Weights of a small transformer language model: vocabulary 1024, rotary positions.
Each number is 128 + 32 x the weight over its row's rms, rounded and kept within 0 to 255. Layers, rows and columns count from 0. Numbers have three digits each. The size before them is the row's rms in percent of the matrix's.

# q: layer 2 attention query, 192x192, rms 0.158, rows 0-15,32-47,64-79, columns 96-191
# k: layer 2 attention key, 64x192, rms 0.152, rows 0-15, columns 96-191
q0 077:102122140159130154137145115060127098106127076135151113148121105163152113144131147092149138137136147095106121170113150194129128106120141135131157116117096152145124098114067170134119104087110192077192105124188130126144139161190125112147107129105108116163168189114142186145182059146084093109
q32 080:118207154048137140158147108119174130156137147133123087146126151102112144126136151093102174156144146181096121142154093152135095136150119117175124130143164099136098149089085126133131151091075177144127174110145147081075160178110061126136091127154118146126101104137119106108146136085077145135
q64 075:089109131122139138132140143119151189133170199110085049136087104136107091100100120100133172160115084078103152096172112128138159130108101106166121119164129098152175132130155156066140146175157082159165112099141172161151100199154069093152168101150067140100131167108134156131158167046098153146
k0 087:118111110177185125083097189137159133169118134186138149168087153135171138086131139046152102100151110130090156124072114085095170095141117134138162157169162151116160152131126091183126081151126126051107107202097098135092136107126101143147136134181121115123107159114150127127140109111121130116
q1 090:138142160165095130113147113132086088085132090115102130117118134075164194147147193134128142136095147156159088118106186127119066086148193108125097136123172188112137082147116126114180147139124157114097154182169039177142157085169134122109153139135170115149068173163100165119127086182152082129
q33 084:129097124094103177076147097130139138141169102110174121146190126160184130149188143143167113079123082132127130123127123168142168162098112139164114139090124164185111148119138080129054110137097133167119116125133126116112083087090082076082048157166142161079150134143103150096176110170083118091
q65 076:140080126132074138107122171159094089095136140146106090158153092173140102072096163107132118121099161143111169152173200174110116158154161123107118084119204139192107156147094144125227066161131150033108099180138168143147151119162189098116109115121141052144083119196102147126101090129054104065
k1 092:108138112062189130124151127120143134123081170120077145099121172155132108097097140138169171169158086142134166134137098091206172091154150129131125181165116104132160092072085101187130151115148125122136129119145141128159152111099096143139132151188075130160180098142126165129148131098134180066
q2 069:160083128160114125067170106139159100158119104185170162129173144190103189133174137165198125099139123125085084058151102119127102157145084127099149157149158141129137198114144141115110082136131147120114155151163034114092122102127116121168159151071086086090126143092130122097119156129069171102
q34 070:145131138169133140163121094160164113091103119132182154129148181153043156064168156139116059125094141174079104152118099129114117102112128049119175141121105157103127165120156141095221124101105149101115089153070107128117100152134123157141097140108154089106125112097103113136137142179117224082
q66 069:180135037122103090117128133117140089158111059156112212141124161135130142168145131181138104114129105172140083133134141141120128077129114153102142134154130181111120092126139073177132149086067197115096136138140164086113185088107166139077099136081129094081088120143132121113128148177151106148
k2 100:105138130129125118078144176160142102107131138083124125139143141061093140104090100117041111082138143098061173101124148114088166101088115150142149134080096106158149141142164077135172099172158153099095108068113153119122106087113149121118173110092175107068158126175174166119159141137153149145
q3 084:160095096201149139177123179144113103130129126193160136141093186156132114163104184201161161152119089141104122106151154089076182120129124118141148125079189114122098130147132116105123091133067147155047068132149119124112151082112167112135157131149076141088122122162103152094174064098150133112
q35 083:184148118169101113158136106134151084149105128126129150119136139110111155119166125143165085124114096157117145130146088100083138172068139159179153168105073145169194095093105094133158166191084138114082084128108133083124042127080115139133131136129199163138118094133082151141119074142120108109
q67 076:182125178141111074162113170135099054139142080144103133092108143116169099095109129122170158052138080108120127120137196100109080081102152131111138168105141133169126125135140143148126063088116124082127083134117138138116192098123110106132159081117063149076130175079160089112193116169170134106
k3 103:046132103144097098042130186151139101104130170152158091150097150152111100075137126104078116107164144098075081062159074159114149113130130154144106138150138138079153170111145130171099099179084094112108099141158083114085206108162138103100140129121090139141141083184134145133166146147138126146
q4 084:110161137191143127115088109123101201085086121161090166140143133130115100162157119168077155105161126144195137215097115117125122186062164089203143139097124159133172088125151154136094145125145145157138117130142134116182163139070174125118138069148114091081172102122060177125139102131134131150
q36 076:119103194121108130158136128108109155138132127111103163107116108156161126137111179140089173159167120163164113144073150132127168154133153120152101115074140085134116132098094063106126111085118187168178145089106091162130072162106113149144128129164160123149119173191112085103102193109147166160
q68 078:101147149086181141147090127080115163156127141119103091084164131082148121095142135132173116093116086155110163113071182174161104041091126153184083054138094105144137115113136142138116119107126094177174106126150175114132097194173115120125124069123143086170132073118129123112154087076084131078
k4 095:137100167080109095141116092095106115145127060152102127091166119108131137168106175157166177133117110119164156114145151060112136148135114143150151101125150132130145145149105186177166153043138146157123195096140115129122137138175099131160069160163116129129117164108118123093087095137116093078
q5 082:155138108127169147165116078155147071155145150131124176139082170111112178127149130144182119131112128145174129155109165219138124105124184101118089107136137094139112089133179142103156132117102109204127143125106187185152126115214134145133126125183107149168121098138131142145156046142112112125
q37 079:080119144113117166151086110143083083124113097141112116085143189125069146111156118116120149118157205133135122166131109086117170162129085111124136114128129105105119117073042166159192132160214099141190192088136165138186149148104116144190129105164111144121049099122121141077130123092109064134
q69 082:136129132137101114150124096152110145080154139098140170080127100148185149170196146099174138127108156128123164255111129174125139140101100177127133100101110101168160103059153121147114137121117128161149106101122162149153172125118087092097108167162116138160121088160105067088140132172109106160
k5 096:182142155106140103145119134111182144079131145068179107076176150102134125148137151118087089102144112139131149139149122201153158144102112119119170115124104071142143127075125143138116180114148075143175179157159103109147102137138191100139111154141045141105136138069126129111106140092124083145
q6 108:150126082214078115101151139161127121106144154105122128102115161136146129093108135156101110154170168164101110129132118115137132104137121141131117055160083092137127114138101089107112108169147138125175129158147153117112156128145190153119112167163108117132134108112137196165142187165167114080
q38 113:138147136111145113092169222195115147102119170128100157118130115139116119079131201073155083160105157146035134154102115172143105177070091178163147156136100179074127094118155108088138086094090108112106130119117184061124107128120096146080104129132167112137102126148147170164149153091108093119
q70 118:086129160110152183115137095170103150138077146110160084129148173148129130056104151134096149137144102108093140132104111077143158199096141085133100138156120067131130101114150163153136135199166060150085138088088103103104137138165146116123151117111141107118173087092121152123080137110136142143
k6 100:180134121099084127100125140095174140159143130131145133175071165154077180141173179119126164163104137163090106117166103096171154130149097109122192169170143135127103140146134053132160107144126103098101124113107165156113167166125119109115133117118135124109099121115069140141175113162123150106
q7 083:152113145164148072113174128145062142136163137165111133169108083109120125153182131121165176124132140052140125174177170142140117138125099121110142139092176105155070156130058110135106121100077157186125114104167161136134157114144137078139148206154105117110129141105124133158135133125108121128
q39 093:154072136057080113184123105118142122102178098128126139096139155147145175143112102113110122123151098157139100147114157188164082143106167155136076185115103129144131141123144175110122183116161061163140132161108148155100144152108124113144137118195088146190142147135184104144077128109158080155
q71 094:169127119119124112175147164131158094164124143083103112128183126164132145152108126141131094148116092133127126132124126076160102151168138089143126112097141112088164151133086144044161129143167138127154147130112094157090122182104139143119118139163076134112175119135094158154121126067139083161
k7 088:138140158193145159132131106056131106109091163141109143088112122150055172149149074139096107141130121113195129110112152126089146142132177106096115142106132142162083082120140141187134164092136147093104102180090117142124149141151133174124122158083100104089110122207120131151180141121154191081
q8 115:111141125148083073135142151168090097083127148169103053111176161097153077128102183142145132151096085162070141119184135128123133147054133132092157166128113143147183092122108132115065089161091103130132077071103161034149084139145217148158118105061208148128112150140153121135096187158141193146
q40 105:109151067119123165117209114193121103156152146140073107130120121130155113089081124146119135122191154153077145162132064108099128139126048074128107134138144112085126172140135107135104073159112147067116099122167151077107141088101155145121126105061145150152113168151155066075172172115103184120
q72 140:123164063143111136134111145115174132144137156148151100106158136124091096065065151121092148137129122088031110135085142145077105118106085074132086113148197122064104200159139144119122061163108095105183115070151173124107123109139121203154173095065149175090188138132128134167106166146119223170
k8 111:165121113152151127038069166132144138110136120154096091134125145100086158113120121105085129130139124097093119132191090117171198101113159156103127159113155096109069144169153124092152099183095214066106100115147132094103168144096107127073110089120151078142188110149126108174223123142134137040
q9 112:121124157157122177084154155139128071102110159138191105113147133068151137114122148114137090118119123145144167159108118116150149148164172118134065052101129123180119116125201147193136097147078105164075170186124139127123169183138124070141072158130160138076060109152164144089178105148140108087
q41 097:160109130105124136183077117187091137158160100143079049118116142108126169113098208130145197129056159103070108114123126133079124159112083133107186150155151150118091159192120156130151102141178203120125105067174149115192088139118119138172163161137122151136074115136109109088129113147149156188
q73 113:110154116178121050151174060120105153085106124104170119107162105155153143139083032160087159112144123130150164120164149101090145139077140093107110115124083158148144154090154163133154147167132109137124079164104126141127144130129124135098090167200145103127169077175119109145176183113121176147
k9 098:191121107135146190103121179092113122105182154124125079129110114131136100153127071099146197096179092087132094122123116175113155138134034133161158151189092107105115197179103091117090146134121097113204061134142085103127194078121129131188145148095090094120144145132089131119136134154144156153
q10 117:132046138119118145139137123105087103150102127172137107150164121115083080073098073165109147071135143203107184142118118057126128084150193144163117147123049111133117150152110203146116183086172121102135124245108106164119138126111142117072110185143118125150082097099110161129123113129102094128
q42 104:121191171136124133159141126127149106081159142139101201117157089167126133164145097127095110123152102122073109165100181139067146141134093182123148154096117101141153122145137139163058174094158085132129115139129091144068113147201148079143116090123137131128103109118132165148141143089093145070
q74 116:190088095112094126134126110121154129126134066145173138128155133136103094165119134167189130164116155078144147113168052152176144146152123092127121141076162090150115113166158123110144192065175147155181156147050168120114132104099131155137090130173134124114065142137156110132077111114175090170
k10 103:145103032114178142110102097122146111134072140166135178156115202091169166152149080123164090160157089141161098133070083140150113153102157131139222080122117178142159119188142113149155120164104166089143129097088081115141094116136123130080150150138143117138154158132113172187090061136128141118
q11 113:113126149139154147113108084081165114086117108148145153097116131127146103165168150167126130127120039193145102092134128115096175137169101141112078101094125156173137113156170070132166124125175111084156129203082110173141128125133155115146145139170108117122119037083137130088112139066100132136
q43 106:124103139111140126156130128167120136205150139149093114159100110080088136157070157100154156152091160136133133090142147151115068158130100101124182186089168118137147157094066141129138085173143111159133066126122062159147111130107198140106139159151135167061148088078086096097097071116103160134
q75 113:128084102113181169157177124077167034125105122107118180140158112079135163165165116206141128177163072129142079083141141171156163141177081155149129101142121138166124112115188115163141152118108139154120190107083128172089134077125080117123102095146119130131076075088152176128117104156163152108
k11 100:138070130088100100100140159129129166146188117111142172150140104103070109123120085106140113146097119078067207130117097115106105099136111059163090160127183127103109162133144149130111113097138115163053106137154104091169102106115171144169163150094187168157108140152147135128170182069107151071
q12 111:107093121149145128094094134144161073072166161134157079049094141106139158134138107136150103093161124113059126146198132086129146085129094140133128157103086118148078081140153104125135098131112064121174141215112139129120104103080122147228155136121192102135107129131111136148162103161150142124
q44 110:070194131131112109118175156094139148115142141147075181212148108124152146114113132083117104095099134125091089151119178111090104111070091078157115103125099103115115160182124129103141149154139138152145133100107188090074109098142159120165113148041165113119125180136193154159126156133150158215
q76 111:133091134123136142127092169154126167115156089091099148139155171144092154158153147114175142069099189205125138148107144147149133097069154127137101128159136179143160131135091131130124181140036118147069063152174162087186122130123148150151113151139073132110156068078107118100133185100118138121
k12 102:160094138111157116109127064120114100140127180093117131122134085124144129155105151086167144136146163107144091045043110167167114172102100143151129110150089135068106092156150116174106126060106093105098162137100154147144140149163112158101149090159125090171154081099131127194087120116108118096
q13 104:079085183155116070193097153075113114092085135147144083110128140146181037164199128104121086081146112114161130130083171165145098124158144123166119115133134120150109125134145139204147177169120124188145107116110103141063092089133152113163091097089124164107105133113135191130122159096124154094
q45 116:127179125184138121133095211172149137156118223125108146092110125162141170126117151097121078125107151099140115137188112137139181133055136110122097110118152123106118163159183041113134103114134123118094169153097114098139148092153073171150112148199135112145094159084113127114103155127075144127
q77 100:113102128115178128153091096130130144170126087091187080087109190105143178148174064132120149154120124078109181091108171143118101143133072142157118130177093146139092145113113162161182180157122127039173146119153161129038136084147141133131113099111139154107152101115184130142105131169127096172
k13 097:156161097047150207139112109122118151113083129121081146139189050107086155070134138084077170106094152137147079085164060150100144144097148131130195108122104116160137099146109124089173109145100153126129066082174171188118123156058140093153183164179130110154124113158082089103115169134126064106
q14 121:093078141169141127116076086101097139118094168150170117147165145139140182173097062141186118113120073143141132161094100116177213118100106111082141070173128101140123129129128196103123131116113137098138106177207180141161136161132077108156074170167136159121138146111131085104174094075162133176
q46 118:112130120173111099171172138151110141109147151126144081123080081120118117115121123154113105135093117132127198138123186117107192159108152030108137108185115147160093116122103157122177087047099178111121160042117114174144172112085120160134164096082126139158179158121113103084130110184109103164
q78 131:121124157088163114176142114103157095142133105123152189067139101132092132153159123170174169115094139148179107165147103140185096143160157047137160108131143155213146086128120146159153157112144132073143117157151139207128125182095139161107078128206143127125138135119156090128129104101156095118
k14 096:101128165134111145162100146179112202083124135160056132120125134134139123133092096101104155136140090130160114142144119093114127159158113178139178189114165102085096118139079066120090076139106124131138120119155147150143137141152142066129190136188143103083090141145172145112074163196132157158
q15 126:217096130131126098114146101129162137108084106151087093135093167104096105173146097134161084144141120157115080120124106118083149122138118085167107140176147156126105096150150145094108170179093150170165086148098093087193099064159131117209113129166108121127112129154148179079152204128141121107
q47 115:125119134148129144153112153104129084119115113119079109140187079125131157108173152156191130112117087082131139106108068110153151118123177126105109128059072127084109137119099163088136140131182159179123211105112110141185120157125137122065144182191111122119091103150167154174136118095103150099
q79 147:091098171163095133085162177121170203120186159123153115155127128127127194050053121099109117112148196109081152089145125086121132117140090111177072128131135120089128192103167141119116152186107098095113133067162144079128063082140115156151176092090097126131191096156112157102158170124096139157
k15 099:137198125109068162156175038127113156096091136098145151141148126148122174119156060127125086144149113086132153111074115131103082155120143126162146128152112134153173115108099024131151177192121138154086098097099097120089116175171130111142073152109159153126230078136164169145124141112139130132